config.yaml
num_hidden_layers: 11
head_dim: 128
vocab_size: 4096
rope_theta: 10000.0
qk_norm: true
tie_word_embeddings: "early"
init_std_o: 0.00582
init_std_up: 0.0223
learning_rate: 0.00758
schedule: "cos"
doc_mask: true
train_tokens: 688300000
max_steps: 5674
Each number is 50 + 12 x the weight over its row's rms, rounded and kept within 0 to 99. Layers, rows and columns count from 0. The size before them is the row's rms in percent of the matrix's.

# layer 5 MLP down (transposed), 1152x384, rms 0.0322, rows 146-182, columns 288-383
100:61 66 56 62 60 36 29 55 32 57 62 40 52 56 30 37 62 56 36 49 51 42 56 32 72 33 73 61 43 38 60 59 54 28 48 67 33 49 61 50 53 50 42 65 22 61 72 50 36 78 41 60 48 54 22 39 78 54 48 56 58 53 50 59 54 55 70 55 51 47 35 53 54 83 53 41 27 62 43 47 59 28 63 41 59 50 54 58 54 51 43 45 39 47 42 70
100:39 33 62 48 45 29 55 44 32 53 55 58 47 55 50 47 31 48 53 26 53 58 66 19 26 45 42 42 64 35 63 63 51 80 50 68 52 49 36 48 57 64 36 45 42 54 27 60 41 36 49 47 73 56 37 44 33 67 58 66 39 61 46 12 56 65 42 57 59 47 55 58 59 43 51 43 52 58 70 21 51 54 38 38 45 45 40 44 64 51 51 57 57 49 55 65
102:61 44 31 34 41 47 46 29 57 60 44 38 69 75 68 36 55 36 43 57 43 75 40 41 60 78 41 51 57 53 67 41 65 21 52 40 45 36 70 38 38 67 38 56 45 40 50 44 41 54 65 54 59 47 58 44 50 59 52 45 59 65 58 39 36 44 53 49 66 67 68 40 47 52 57 70 35 58 76 32 53 71 59 49 66 40 40 58 38 57 23 70 55 54 49 47
104:37 58 48 41 52 47 60 60 48 44 75 66 52 52 69 34 23 50 54 20 64 55 09 54 62 57 50 34 50 55 56 41 50 36 48 57 41 47 37 35 54 80 38 69 55 43 57 45 50 42 68 57 60 40 57 57 48 67 51 66 53 68 62 50 29 62 36 50 73 38 55 54 59 42 39 40 43 69 61 57 30 30 65 51 46 58 47 56 55 54 31 48 32 52 35 62
116:72 42 42 52 60 64 48 36 38 51 54 35 42 43 71 52 67 61 55 18 49 49 63 56 53 78 48 22 67 42 40 43 54 54 43 50 69 40 49 53 44 26 38 47 57 39 51 53 61 53 36 44 47 37 51 32 35 50 75 53 63 35 52 43 33 57 24 68 54 62 54 54 49 45 51 38 33 51 54 56 48 26 53 54 43 64 63 44 20 68 63 64 45 70 38 50
105:50 31 59 26 59 59 45 62 49 58 37 29 66 49 34 43 47 64 60 48 45 48 40 42 41 27 60 23 47 41 52 26 55 49 54 48 41 53 35 65 70 53 34 35 60 71 40 58 38 45 39 44 49 41 63 79 43 38 47 44 45 53 31 44 73 62 29 36 31 36 37 34 64 57 41 59 55 71 71 49 43 62 49 67 53 24 72 47 57 48 59 48 61 44 61 41
083:45 44 46 13 47 34 50 55 32 46 53 69 60 67 53 55 67 48 38 44 38 53 38 52 34 64 43 33 36 55 47 45 57 62 45 53 34 43 43 46 51 60 39 33 42 61 38 55 45 63 46 45 35 53 52 63 45 61 37 46 41 41 42 49 67 58 31 27 49 36 44 38 59 46 55 63 53 51 59 67 44 66 72 54 50 31 39 53 58 43 47 66 33 53 51 48
082:59 61 48 55 37 35 35 28 57 48 62 44 38 58 47 51 57 44 47 41 63 48 50 44 54 61 72 31 47 56 64 33 72 59 56 45 39 40 61 25 51 53 45 48 52 47 48 58 31 51 53 38 53 36 58 74 57 35 61 59 57 54 56 41 43 50 58 47 72 27 42 60 30 58 54 53 48 53 62 62 52 54 41 27 50 69 48 65 57 67 53 75 39 39 36 56
097:50 54 63 56 62 35 53 46 25 57 51 53 49 55 42 67 64 78 48 67 36 35 63 46 35 36 47 45 36 64 52 53 43 55 59 53 60 57 36 63 66 50 53 36 41 49 35 57 41 66 50 43 39 37 65 55 47 31 61 38 54 61 75 31 51 51 34 52 47 33 48 46 66 59 58 44 37 30 54 60 43 44 46 53 49 51 46 48 37 28 54 78 45 37 55 59
090:55 71 45 64 45 49 59 61 41 51 38 66 38 64 46 53 37 47 65 54 47 55 70 34 55 54 47 56 40 67 53 55 35 52 41 60 33 28 70 54 40 47 27 28 39 38 54 48 54 57 50 81 58 68 49 58 39 33 72 45 31 61 65 71 17 84 67 49 58 37 59 55 37 47 57 40 52 37 46 61 52 52 46 45 35 56 40 64 35 63 64 26 49 70 31 32
087:40 81 54 41 44 48 63 28 41 62 40 49 54 51 63 36 59 53 65 68 34 45 69 44 38 49 54 47 44 62 48 32 39 55 74 29 69 44 63 60 55 28 52 44 44 49 45 68 25 31 49 63 50 29 60 61 64 52 45 28 39 64 76 64 43 50 59 52 52 68 53 54 65 70 21 35 49 44 45 47 70 45 57 45 45 52 46 43 50 51 68 61 55 70 54 72
100:46 53 44 40 51 37 44 41 42 30 46 45 57 61 55 33 52 60 77 44 55 52 75 57 41 38 43 45 51 35 31 57 47 60 58 17 52 59 68 74 45 47 54 60 66 43 50 36 28 49 57 43 59 64 67 59 42 36 43 66 47 46 63 39 39 66 41 69 56 39 51 38 36 59 43 53 44 53 45 58 38 28 35 73 68 62 25 47 52 47 71 52 30 47 47 50
106:55 62 46 30 29 53 39 68 27 47 43 34 66 39 49 47 68 30 56 48 66 44 36 29 56 83 54 46 49 44 34 55 37 33 42 50 66 57 70 60 36 53 56 39 29 37 46 43 47 54 47 68 30 55 59 37 34 62 54 61 35 32 47 56 58 48 23 59 40 46 65 53 47 70 81 44 55 53 59 30 46 54 46 69 40 52 59 51 84 49 45 54 33 45 50 41
114:49 38 46 55 45 49 43 24 49 56 40 57 50 43 56 54 50 36 46 47 57 53 46 58 66 63 26 52 39 37 49 29 52 87 51 34 42 46 41 36 34 51 50 55 61 61 62 37 57 62 45 37 40 61 45 54 34 48 36 46 44 65 56 42 41 42 48 55 65 54 30 49 51 65 30 35 48 43 54 76 59 36 36 53 48 77 45 27 53 37 26 50 58 57 55 51
090:48 54 65 69 32 49 49 34 58 44 50 40 51 48 56 42 68 41 49 44 53 30 36 32 64 49 38 41 74 36 39 54 41 53 26 60 48 34 70 65 75 60 31 54 47 47 59 45 42 40 41 80 36 50 54 57 47 56 56 38 44 71 39 51 61 66 70 54 65 35 41 45 49 68 52 50 21 45 62 54 53 43 49 36 61 39 47 42 42 52 53 53 63 52 48 29
127:52 46 53 44 72 56 47 28 33 48 38 67 54 64 31 33 67 52 34 77 41 32 33 69 47 58 41 46 52 39 42 61 33 50 73 42 48 34 44 34 37 40 71 55 35 53 43 61 53 58 41 65 35 42 42 58 48 38 33 37 55 59 60 35 55 32 46 37 47 46 55 51 54 61 39 49 58 53 59 57 31 38 55 51 58 51 47 61 37 63 60 56 63 25 46 42
108:51 39 73 55 58 45 38 53 34 58 38 61 45 55 57 39 55 49 56 68 35 27 39 53 47 54 38 57 62 47 35 73 58 64 48 38 77 42 49 39 66 56 37 76 47 54 56 61 45 36 40 41 50 28 40 42 44 48 59 57 49 37 42 63 71 52 55 61 35 55 38 62 49 57 48 43 56 46 52 48 51 42 46 33 56 57 36 69 51 49 62 40 36 53 50 46
109:55 47 39 50 55 48 28 43 67 54 62 64 45 47 55 60 63 59 49 52 40 50 68 42 51 58 76 40 61 48 62 65 91 39 55 56 55 53 61 71 60 34 35 69 38 33 65 57 75 36 39 74 43 40 66 52 46 50 35 47 55 34 68 69 61 49 44 38 53 36 52 36 50 49 54 37 68 46 53 71 50 64 35 38 52 47 59 30 32 36 43 45 36 42 59 47
100:57 57 47 50 38 61 48 65 53 82 31 54 51 46 43 50 47 40 43 62 54 48 60 53 53 34 38 51 29 42 38 38 40 67 74 75 42 68 42 47 42 60 82 45 50 72 63 31 37 45 60 53 52 72 63 52 46 60 54 23 45 56 82 43 60 59 43 49 52 52 43 45 40 48 91 60 46 49 46 39 39 35 47 57 58 47 45 39 75 69 45 74 52 75 48 62
122:50 56 37 52 53 44 36 25 60 70 55 75 53 45 44 47 38 64 62 69 15 41 30 50 54 54 57 54 45 34 37 46 51 52 63 57 63 29 66 43 66 52 74 54 34 25 43 45 56 37 61 58 32 39 72 49 39 42 32 54 48 40 39 58 44 74 69 54 43 59 55 60 36 60 42 68 42 38 40 31 48 54 32 44 48 40 44 60 54 56 53 68 64 53 68 47
093:40 58 55 47 65 67 40 69 56 44 60 60 44 14 38 45 59 42 46 44 60 40 48 64 52 65 49 40 48 44 54 60 44 38 47 46 62 39 45 17 33 53 41 33 45 55 48 40 58 58 57 64 31 49 55 50 42 68 50 79 46 63 38 73 43 51 41 46 56 39 57 41 55 53 37 63 57 50 35 67 44 52 17 47 45 48 45 21 55 54 51 65 51 67 48 39
100:49 31 73 43 45 83 79 65 53 48 60 44 47 61 49 71 45 60 53 30 35 54 46 45 52 18 53 50 54 42 36 48 48 37 37 49 56 35 69 60 54 52 45 31 46 56 45 60 59 52 54 54 59 38 48 42 43 51 52 57 28 47 42 42 63 56 49 38 60 17 59 47 62 46 93 34 29 19 37 36 55 52 64 67 66 64 48 48 59 43 45 45 59 43 39 55
101:54 56 67 52 44 47 38 35 42 52 48 58 45 65 53 40 49 59 42 42 34 72 45 36 44 42 35 73 56 45 54 42 61 72 55 75 39 50 45 33 41 52 53 57 49 78 44 43 46 45 61 55 69 55 65 40 49 52 59 46 59 66 26 76 30 58 72 46 62 37 52 62 41 66 65 42 79 54 69 51 59 33 49 21 63 56 44 34 82 39 47 39 58 72 39 64
095:35 50 35 50 60 59 61 47 44 49 82 46 54 53 47 44 57 40 31 48 31 81 55 25 21 60 46 41 42 38 39 61 34 66 25 60 51 71 38 47 71 63 45 40 52 56 66 27 40 54 57 43 49 52 55 39 78 48 51 59 44 63 54 33 41 54 55 67 64 47 40 27 54 37 47 45 29 53 56 36 54 23 63 50 49 54 73 47 54 35 54 57 49 39 56 59
114:58 39 38 48 43 53 43 67 51 65 38 61 47 57 64 47 25 35 38 46 50 50 49 61 56 54 52 63 54 64 52 39 37 47 56 53 53 49 16 49 39 36 51 38 37 29 61 56 37 49 48 68 54 47 33 75 44 47 30 46 67 43 49 40 62 52 56 39 47 50 55 58 44 68 52 55 63 65 56 58 46 68 43 35 28 60 31 40 33 45 52 64 37 57 57 57
090:63 36 47 61 66 38 71 53 45 47 48 35 49 42 33 50 43 38 65 29 48 35 36 56 34 57 38 43 51 56 53 27 79 43 47 40 43 60 39 37 45 45 33 78 66 39 57 54 43 55 33 46 35 58 52 52 54 58 51 38 40 50 22 29 30 47 14 53 50 61 49 38 61 40 48 57 37 40 52 38 38 45 55 33 51 52 26 74 55 50 51 54 42 48 64 48
079:49 47 52 56 62 44 60 65 55 49 57 51 49 49 32 55 29 56 51 55 54 52 39 68 45 57 36 60 46 55 54 23 66 55 38 38 42 62 37 53 43 29 63 52 47 44 45 25 30 55 71 56 33 50 24 50 29 60 37 34 53 43 43 59 56 66 31 36 47 50 33 47 42 42 54 44 37 47 50 53 51 74 43 60 40 50 66 47 53 60 41 49 48 77 64 55
103:57 42 68 45 47 58 64 60 53 65 49 50 51 53 01 46 49 66 73 52 29 63 27 52 59 32 37 63 60 50 69 57 41 66 62 41 60 65 45 63 56 58 68 47 40 46 68 50 44 41 43 57 47 42 35 50 64 48 54 62 52 62 65 42 19 45 38 35 52 69 37 60 62 46 33 44 53 62 44 53 56 61 33 53 60 57 44 47 45 43 59 33 42 41 41 59
091:70 26 38 48 31 49 43 59 27 50 52 56 62 62 43 42 44 55 62 56 35 47 46 50 28 58 53 42 52 28 50 49 65 52 39 31 64 56 49 61 60 27 54 54 49 58 39 42 47 44 72 47 36 54 43 51 50 46 30 74 52 56 68 42 51 51 59 55 36 30 47 44 65 69 56 35 39 52 35 46 57 43 48 37 66 56 53 63 48 36 46 50 45 54 41 40
119:37 69 47 52 39 52 45 35 45 33 53 67 30 37 65 53 44 39 45 79 60 26 59 45 69 63 57 56 62 56 60 63 46 50 76 35 72 51 51 60 57 60 34 59 54 72 39 59 63 60 23 46 67 58 75 36 65 19 72 36 68 53 35 60 71 43 52 34 52 37 56 38 69 24 57 67 46 63 72 38 59 54 49 52 48 47 47 59 42 62 41 37 56 51 68 55
080:44 31 50 36 35 57 50 43 52 40 38 70 39 62 55 72 53 48 63 44 58 62 50 69 43 51 68 43 40 48 60 55 74 43 38 41 52 36 40 66 36 62 31 69 53 54 55 56 56 47 30 67 37 54 60 41 43 64 40 43 50 44 55 60 52 55 62 42 59 44 59 38 35 60 49 58 63 55 37 64 37 43 50 35 62 57 43 46 52 50 40 49 63 33 41 36
103:49 53 47 40 46 51 71 31 38 44 50 52 41 44 47 58 53 40 64 41 28 55 61 50 21 35 37 70 59 63 30 50 42 55 48 57 40 48 54 36 66 27 45 56 65 29 44 46 43 50 59 62 47 44 49 51 41 37 33 51 46 62 47 44 57 56 49 36 50 32 53 26 46 60 58 37 58 26 85 41 58 48 29 47 63 41 38 52 56 57 38 55 54 51 47 23
088:51 44 47 43 43 42 33 60 67 50 40 46 50 51 56 49 58 48 48 46 46 33 54 57 45 48 56 37 48 54 48 43 75 74 49 52 68 40 48 36 46 56 64 64 60 40 53 44 41 58 38 40 16 32 55 72 62 37 47 43 55 56 51 56 37 48 60 27 63 50 70 53 66 51 56 58 47 42 68 48 38 58 36 54 55 56 47 65 48 62 46 52 50 70 43 36
079:56 53 49 72 57 63 62 67 56 51 69 57 62 44 53 58 28 34 57 51 66 34 50 57 54 45 56 39 54 56 41 45 50 71 60 54 55 51 50 42 52 35 32 63 52 50 57 45 39 40 25 60 40 62 47 55 64 37 57 62 48 53 28 40 46 41 32 58 59 40 47 54 51 49 44 57 47 51 64 55 48 39 49 48 42 41 35 53 55 34 49 62 53 41 48 46
085:50 43 48 24 47 55 46 56 47 41 44 44 69 41 63 38 39 46 55 26 48 74 59 48 44 62 49 48 67 43 42 49 42 58 34 56 73 72 66 59 32 53 58 40 69 35 61 41 59 58 28 60 23 53 66 46 51 23 43 57 43 42 56 40 69 35 53 50 62 52 52 53 37 30 48 46 45 64 54 61 48 41 64 40 40 50 54 75 40 52 48 55 46 54 50 53
089:50 58 45 33 48 52 61 40 60 65 60 40 53 45 52 34 73 32 64 25 63 46 62 53 80 56 61 19 35 48 61 36 56 58 40 58 64 75 27 53 42 59 49 29 53 41 37 40 58 43 45 33 47 53 70 45 57 60 65 56 57 56 29 46 54 69 32 36 46 63 56 48 35 51 69 29 45 52 57 47 40 81 47 58 53 41 41 55 49 53 74 51 53 64 48 48
105:62 58 50 53 36 49 43 40 44 32 35 46 33 54 49 65 56 66 51 51 62 54 42 73 51 37 73 38 57 65 53 49 31 64 53 39 36 49 62 39 41 64 53 44 47 51 53 40 68 54 56 42 57 41 40 38 48 36 39 63 53 55 69 42 72 55 62 42 46 29 67 38 50 30 51 51 65 63 38 58 56 64 51 47 68 42 46 46 70 41 26 40 43 59 49 65
# layer 5 MLP up, 1152x384, rms 0.0579, rows 147-182, columns 288-383
095:32 61 56 57 57 42 56 38 44 39 54 48 23 54 65 55 45 42 50 58 59 47 50 41 43 58 41 41 27 53 53 55 53 63 42 54 69 44 62 61 44 48 38 43 46 28 41 51 41 55 33 48 32 48 18 25 49 52 59 52 38 52 44 46 37 44 56 46 40 37 25 41 47 60 65 66 49 40 16 42 66 72 83 59 48 45 51 55 42 51 49 55 69 51 60 56
108:54 54 72 42 29 51 49 38 45 45 54 32 65 45 41 47 40 53 55 53 47 57 37 31 71 55 45 48 56 55 61 48 48 53 43 34 37 48 49 39 46 23 57 54 55 55 40 49 43 48 71 42 42 41 42 42 70 55 55 40 57 37 50 54 36 40 34 43 65 44 65 36 32 46 54 70 38 45 58 48 44 35 52 32 78 38 54 42 69 58 48 50 80 32 50 75
108:57 48 40 71 52 34 41 52 47 69 58 74 59 65 45 44 39 54 37 32 55 40 29 54 60 86 57 53 22 67 35 54 52 52 40 50 66 58 62 27 68 47 29 52 51 45 52 43 48 57 58 38 62 41 53 68 82 40 32 47 63 67 66 51 30 49 45 52 49 52 56 44 56 41 47 55 40 47 51 47 44 38 51 36 57 69 84 61 41 28 43 32 52 28 55 76
106:53 70 53 35 30 41 56 45 45 39 33 48 51 58 26 61 76 46 21 46 47 51 49 73 51 49 54 48 53 47 49 58 37 67 30 56 41 60 40 54 77 48 13 47 50 51 49 31 40 67 46 60 59 42 44 49 55 58 23 57 37 53 56 51 79 54 35 59 55 30 58 41 46 43 54 30 44 59 51 41 51 54 63 43 59 36 36 41 74 52 28 55 47 43 58 58
101:53 46 53 46 39 69 30 63 40 45 59 56 69 61 61 53 42 62 52 38 37 39 19 52 56 65 40 64 38 59 64 35 22 59 75 43 72 53 65 58 59 42 58 64 61 32 53 48 82 49 65 57 33 44 29 31 53 32 51 58 49 46 45 53 43 58 51 33 26 57 38 61 40 46 50 57 59 57 61 45 44 66 37 57 50 40 71 47 54 41 60 50 50 58 34 28
091:50 51 62 68 35 41 58 68 60 23 40 24 50 66 65 50 62 21 57 55 44 45 34 34 47 41 36 40 59 51 52 63 40 55 35 52 35 48 59 39 35 33 63 44 65 37 57 46 40 65 48 47 51 49 50 76 59 38 60 73 62 50 37 40 33 67 26 32 64 54 49 61 60 72 36 75 42 46 65 41 53 46 48 46 44 44 74 36 51 66 63 56 62 59 48 64
088:57 63 56 63 62 50 60 61 59 44 61 69 68 31 42 66 68 43 50 23 68 69 59 46 47 54 62 39 55 34 61 47 71 46 54 52 57 27 46 44 73 36 45 60 61 36 62 62 63 57 44 51 44 47 47 34 55 54 54 75 62 42 56 46 77 56 37 55 60 41 49 49 44 96 47 61 45 42 61 37 44 21 37 47 55 33 52 55 49 45 47 59 62 23 42 40
087:44 55 75 68 66 53 66 62 40 53 60 63 70 79 51 27 51 36 59 50 50 50 51 25 45 67 42 55 25 44 49 56 48 37 37 58 51 66 37 50 77 57 44 60 39 68 55 36 54 59 38 59 58 51 45 48 40 47 60 53 57 58 42 60 53 60 62 33 49 40 39 64 53 59 62 49 28 38 60 45 70 58 32 43 55 50 70 63 46 60 58 26 35 47 42 46
101:55 47 53 41 46 47 34 61 49 71 58 71 41 61 36 52 46 50 40 50 55 69 72 27 33 54 53 57 70 56 61 71 30 55 52 53 50 39 40 47 53 42 55 61 61 45 67 57 51 51 41 72 50 49 48 45 41 48 49 49 48 48 31 54 45 43 50 45 33 67 52 70 55 58 61 48 62 42 45 80 52 57 47 61 48 80 35 51 42 41 69 24 38 42 29 58
093:68 33 67 47 57 47 62 41 49 36 32 47 67 40 57 57 62 47 65 48 47 38 44 55 62 37 39 45 64 51 53 59 60 82 59 45 49 38 68 51 29 52 52 53 38 49 50 55 41 50 73 48 52 62 38 66 62 60 74 55 43 53 69 50 62 51 51 42 47 68 66 45 44 54 48 76 37 71 52 66 29 39 65 40 29 50 29 63 49 50 46 56 24 48 44 46
095:42 31 51 58 60 73 60 49 46 32 59 39 36 49 54 72 44 67 41 59 50 45 48 40 57 43 30 37 55 52 55 65 47 67 53 36 73 49 41 58 72 63 44 42 55 48 54 25 39 78 56 63 45 65 50 61 35 30 32 48 34 54 58 53 78 47 56 49 41 67 61 48 57 60 33 81 65 36 54 39 41 49 30 56 51 25 57 42 50 31 63 41 57 54 38 56
104:52 84 39 53 43 48 49 56 27 48 43 71 58 20 51 36 56 46 63 11 43 44 45 74 64 58 58 72 59 64 32 47 46 38 55 60 51 62 53 59 42 61 30 63 46 44 39 54 50 59 54 50 43 46 28 40 51 51 50 44 52 40 56 68 63 54 42 75 40 47 48 45 56 43 61 52 60 53 66 46 46 40 50 49 37 60 29 31 52 59 44 38 59 73 46 57
108:57 58 48 43 39 57 52 45 60 68 65 68 68 47 63 50 59 47 28 53 56 64 43 53 48 53 40 42 63 53 57 58 58 56 46 46 37 55 62 47 44 34 54 56 75 55 66 65 54 46 72 43 43 27 55 40 84 50 39 60 50 58 58 54 42 77 64 51 68 60 61 45 35 57 48 63 70 60 42 52 48 27 46 67 75 74 64 43 47 34 48 42 32 64 62 38
102:47 64 43 65 59 41 50 44 54 65 56 37 65 48 53 34 54 79 36 68 32 65 35 29 49 52 43 46 46 58 44 60 66 31 57 52 39 58 51 45 53 49 31 51 49 43 42 59 64 59 39 54 51 73 59 69 47 39 41 59 44 39 22 48 52 54 69 65 51 48 35 61 72 47 51 63 68 61 58 51 63 35 43 31 47 42 52 67 76 46 43 45 28 48 49 56
108:54 44 41 64 70 61 41 43 35 51 28 47 53 62 44 52 44 41 59 60 37 51 28 44 48 55 56 60 54 55 37 58 48 65 71 52 40 44 53 63 48 40 50 36 51 52 41 76 30 63 54 56 45 39 47 59 45 32 44 29 41 56 34 36 39 65 76 60 54 61 49 50 62 38 55 41 52 67 58 40 63 56 50 50 65 55 48 41 31 64 46 46 65 46 54 76
108:60 45 33 56 49 31 55 52 41 40 41 55 46 57 35 48 33 46 39 48 63 57 44 52 31 72 55 49 56 40 29 67 54 41 43 66 33 51 62 32 43 36 31 38 54 99 51 53 45 56 30 51 50 40 55 41 62 63 55 62 51 60 46 49 62 56 73 67 56 44 51 28 41 41 55 42 48 47 58 57 37 45 49 70 86 62 30 57 54 49 36 66 64 54 49 60
106:58 63 63 31 44 67 47 46 69 60 50 47 42 37 57 37 38 44 47 48 49 45 60 41 33 56 43 50 57 69 41 42 55 25 55 59 56 38 44 45 48 68 39 53 60 53 54 63 52 29 65 49 67 48 43 62 37 56 55 47 65 61 53 55 41 54 44 48 54 50 53 49 52 39 63 57 45 53 56 40 33 37 47 44 60 45 37 62 55 47 38 52 56 30 45 53
093:52 63 58 67 37 32 54 65 35 39 57 45 67 54 51 47 64 50 66 51 49 66 42 56 35 60 36 50 51 57 73 34 58 58 58 44 69 62 57 69 54 41 42 65 38 67 43 33 45 58 35 41 33 40 45 50 50 43 73 25 58 75 61 34 55 52 51 67 59 46 52 43 66 75 48 57 55 58 56 43 56 55 68 66 43 66 55 42 36 33 71 72 31 54 44 35
112:40 53 66 38 36 33 41 37 27 42 60 61 71 43 42 49 25 42 53 60 57 54 50 71 46 40 59 50 52 42 64 60 32 45 36 48 64 58 33 45 58 33 50 47 60 50 61 44 66 48 73 67 67 24 39 42 38 66 51 51 60 50 56 55 40 59 58 51 40 32 61 48 53 46 60 62 56 42 44 36 38 63 31 54 63 40 57 68 57 45 43 38 43 49 74 47
093:26 51 70 53 56 64 55 52 42 55 34 55 50 41 39 52 74 46 53 56 49 39 69 57 50 58 38 22 39 57 58 54 67 44 50 56 58 46 50 57 59 57 37 61 56 79 47 35 51 56 57 49 48 54 49 55 56 49 64 64 65 47 52 60 44 56 69 68 45 57 71 49 54 49 71 51 47 40 43 56 41 36 56 76 78 68 44 40 60 62 56 53 60 59 31 28
092:64 50 64 41 57 84 46 41 54 48 52 41 49 33 34 53 41 48 58 44 52 64 39 24 41 41 66 29 48 40 32 45 49 61 38 60 48 49 42 52 61 26 47 43 66 58 39 45 33 46 53 50 39 38 67 17 61 43 55 63 54 53 55 46 55 62 53 38 33 37 29 63 50 32 66 41 65 39 43 48 53 52 51 63 56 39 35 39 51 57 40 54 56 57 41 36
099:81 51 64 36 54 44 53 61 59 33 50 56 47 26 54 44 41 59 45 59 38 47 47 52 62 61 61 27 55 50 65 78 51 43 52 51 57 39 67 47 72 63 39 57 61 46 53 51 48 42 47 61 66 42 31 44 55 38 39 46 50 57 56 68 44 40 48 61 44 37 50 57 45 71 44 45 38 48 45 72 46 37 38 44 39 45 52 37 72 46 47 53 63 51 70 68
087:43 43 44 58 63 56 51 50 57 56 66 71 71 50 42 33 38 43 43 35 80 55 65 58 54 38 25 62 19 49 56 63 54 34 29 55 54 45 45 28 65 60 42 44 51 46 54 66 57 43 59 57 54 69 39 34 38 61 33 59 70 63 46 54 80 52 34 31 26 68 47 42 40 82 47 59 32 42 30 54 51 64 85 45 53 53 72 46 57 63 49 62 57 46 56 52
104:41 52 42 44 55 53 23 40 40 65 52 35 25 55 52 46 55 38 42 53 45 49 70 68 58 52 32 62 47 47 33 46 54 78 65 52 56 68 42 44 67 43 37 11 54 44 51 45 49 58 49 57 43 59 47 84 42 58 39 19 65 51 55 55 22 39 31 58 43 54 46 54 35 55 29 66 65 56 32 28 38 68 51 67 38 53 53 44 37 55 58 57 34 50 59 53
089:42 50 60 43 31 41 22 36 61 29 42 41 59 78 71 47 52 75 42 46 17 54 63 52 64 38 40 50 46 49 64 54 47 40 67 43 65 51 68 57 46 48 62 59 28 65 55 44 49 37 54 47 37 60 49 59 37 35 64 46 51 49 52 56 50 60 41 75 44 43 63 53 62 49 40 56 39 34 40 43 58 51 42 54 52 47 68 43 48 66 55 48 19 43 57 26
079:72 61 42 39 50 34 27 45 37 56 54 61 76 43 54 34 46 42 58 30 43 74 23 63 47 37 56 54 66 59 62 52 59 53 51 38 58 60 68 55 47 35 57 41 33 40 32 61 55 59 43 51 30 60 69 51 43 36 52 53 49 35 54 53 65 59 61 54 56 61 51 52 54 43 52 50 53 52 50 57 52 51 38 64 47 62 46 36 64 68 63 51 40 41 60 54
089:40 57 63 60 43 65 44 59 58 53 52 45 63 51 58 33 62 58 50 50 44 62 40 38 52 63 51 64 59 37 57 49 38 52 70 36 38 52 45 46 60 47 64 62 74 43 33 53 45 55 31 63 43 56 40 60 44 50 55 58 46 39 53 49 39 54 50 48 71 36 50 58 43 80 34 48 35 45 43 50 49 54 40 51 44 71 58 46 76 56 50 33 73 48 63 46
097:54 46 64 40 51 51 58 54 38 62 50 42 32 68 50 46 59 56 54 71 44 61 28 55 66 67 20 45 52 45 36 63 24 59 63 57 52 53 60 51 66 63 56 57 55 64 47 63 47 66 67 61 68 39 35 36 50 71 43 79 58 50 50 56 38 50 34 38 41 44 57 63 36 54 56 29 36 45 42 44 69 48 46 56 35 57 38 52 73 49 42 53 56 72 64 36
104:31 52 35 55 65 63 62 49 51 48 56 20 32 38 46 39 67 47 60 55 63 46 68 33 64 40 57 38 68 57 43 47 42 32 61 68 60 54 49 57 47 63 45 51 39 52 54 46 40 55 44 73 59 59 52 55 50 41 64 37 61 62 45 62 35 36 46 59 58 43 33 71 55 35 46 61 41 55 40 66 54 51 71 41 64 45 72 37 52 57 49 53 56 63 75 50
081:47 44 62 47 54 49 59 39 57 53 48 46 63 32 58 46 41 60 30 64 27 30 63 51 65 37 42 42 24 68 30 38 44 52 51 47 46 54 43 57 47 46 29 55 58 43 30 64 43 47 48 52 43 60 58 27 56 38 34 66 54 49 48 72 71 62 29 62 47 54 26 58 23 45 57 28 43 49 45 59 41 49 43 56 42 38 42 37 56 49 57 68 40 49 63 39
095:82 44 73 51 47 40 45 56 60 61 37 22 35 55 35 55 77 49 50 47 59 58 44 48 66 68 22 42 46 41 46 51 57 53 52 29 70 37 60 40 52 53 32 59 43 51 49 32 43 53 51 55 51 48 37 76 37 45 45 37 60 49 64 46 52 62 35 44 56 31 51 62 43 45 60 67 48 63 38 43 55 35 50 52 50 54 58 40 51 73 57 52 35 62 61 41
091:71 67 41 52 40 66 36 59 50 53 43 67 61 62 47 42 46 52 66 49 37 66 31 49 54 57 61 50 60 48 54 46 45 49 68 36 56 56 59 80 44 65 47 44 29 54 40 63 45 34 76 28 57 54 77 73 36 77 56 43 33 54 53 61 53 58 55 64 43 45 50 69 35 56 53 52 39 40 49 48 48 19 48 74 56 33 39 36 63 46 46 50 51 47 48 24
098:45 65 49 20 56 54 37 36 50 26 50 44 69 34 57 47 68 65 35 66 61 52 36 56 62 44 55 47 45 54 60 54 49 49 52 61 46 66 41 62 63 26 62 56 58 33 36 48 49 39 51 57 53 57 29 72 42 43 42 66 44 58 45 51 43 59 41 49 40 55 52 60 46 37 42 63 58 40 38 63 75 47 46 36 45 33 39 69 48 54 55 56 20 51 50 55
097:46 49 41 32 48 34 61 54 49 60 43 49 59 53 29 65 60 61 48 53 55 49 37 40 53 33 56 33 66 49 37 48 74 44 54 67 44 44 51 41 44 57 52 55 46 49 38 55 52 55 41 50 50 38 52 44 48 32 46 43 52 33 50 63 47 55 57 59 24 51 62 47 36 36 52 48 52 31 51 48 46 26 79 46 69 54 43 54 51 54 50 48 51 42 57 46
094:47 47 50 65 46 34 34 62 59 39 48 30 51 53 55 41 60 46 50 58 58 49 78 50 68 50 43 48 49 48 68 46 58 52 37 74 42 61 63 80 36 78 38 49 40 50 46 64 73 73 50 81 62 59 52 42 43 52 41 49 48 54 51 44 62 42 51 67 53 51 49 44 55 57 55 29 32 32 53 32 58 50 52 45 47 50 44 66 41 53 66 48 40 23 24 63
107:56 48 49 49 45 57 67 59 35 62 50 69 38 39 61 44 43 70 42 61 40 56 64 55 52 44 42 70 51 40 38 59 58 50 48 52 44 34 58 59 46 53 46 30 34 57 28 47 42 51 60 51 49 55 57 51 50 36 58 56 48 56 79 45 34 32 45 48 35 30 44 54 58 35 37 42 45 65 51 47 53 72 49 35 79 53 36 47 54 58 31 59 24 44 38 61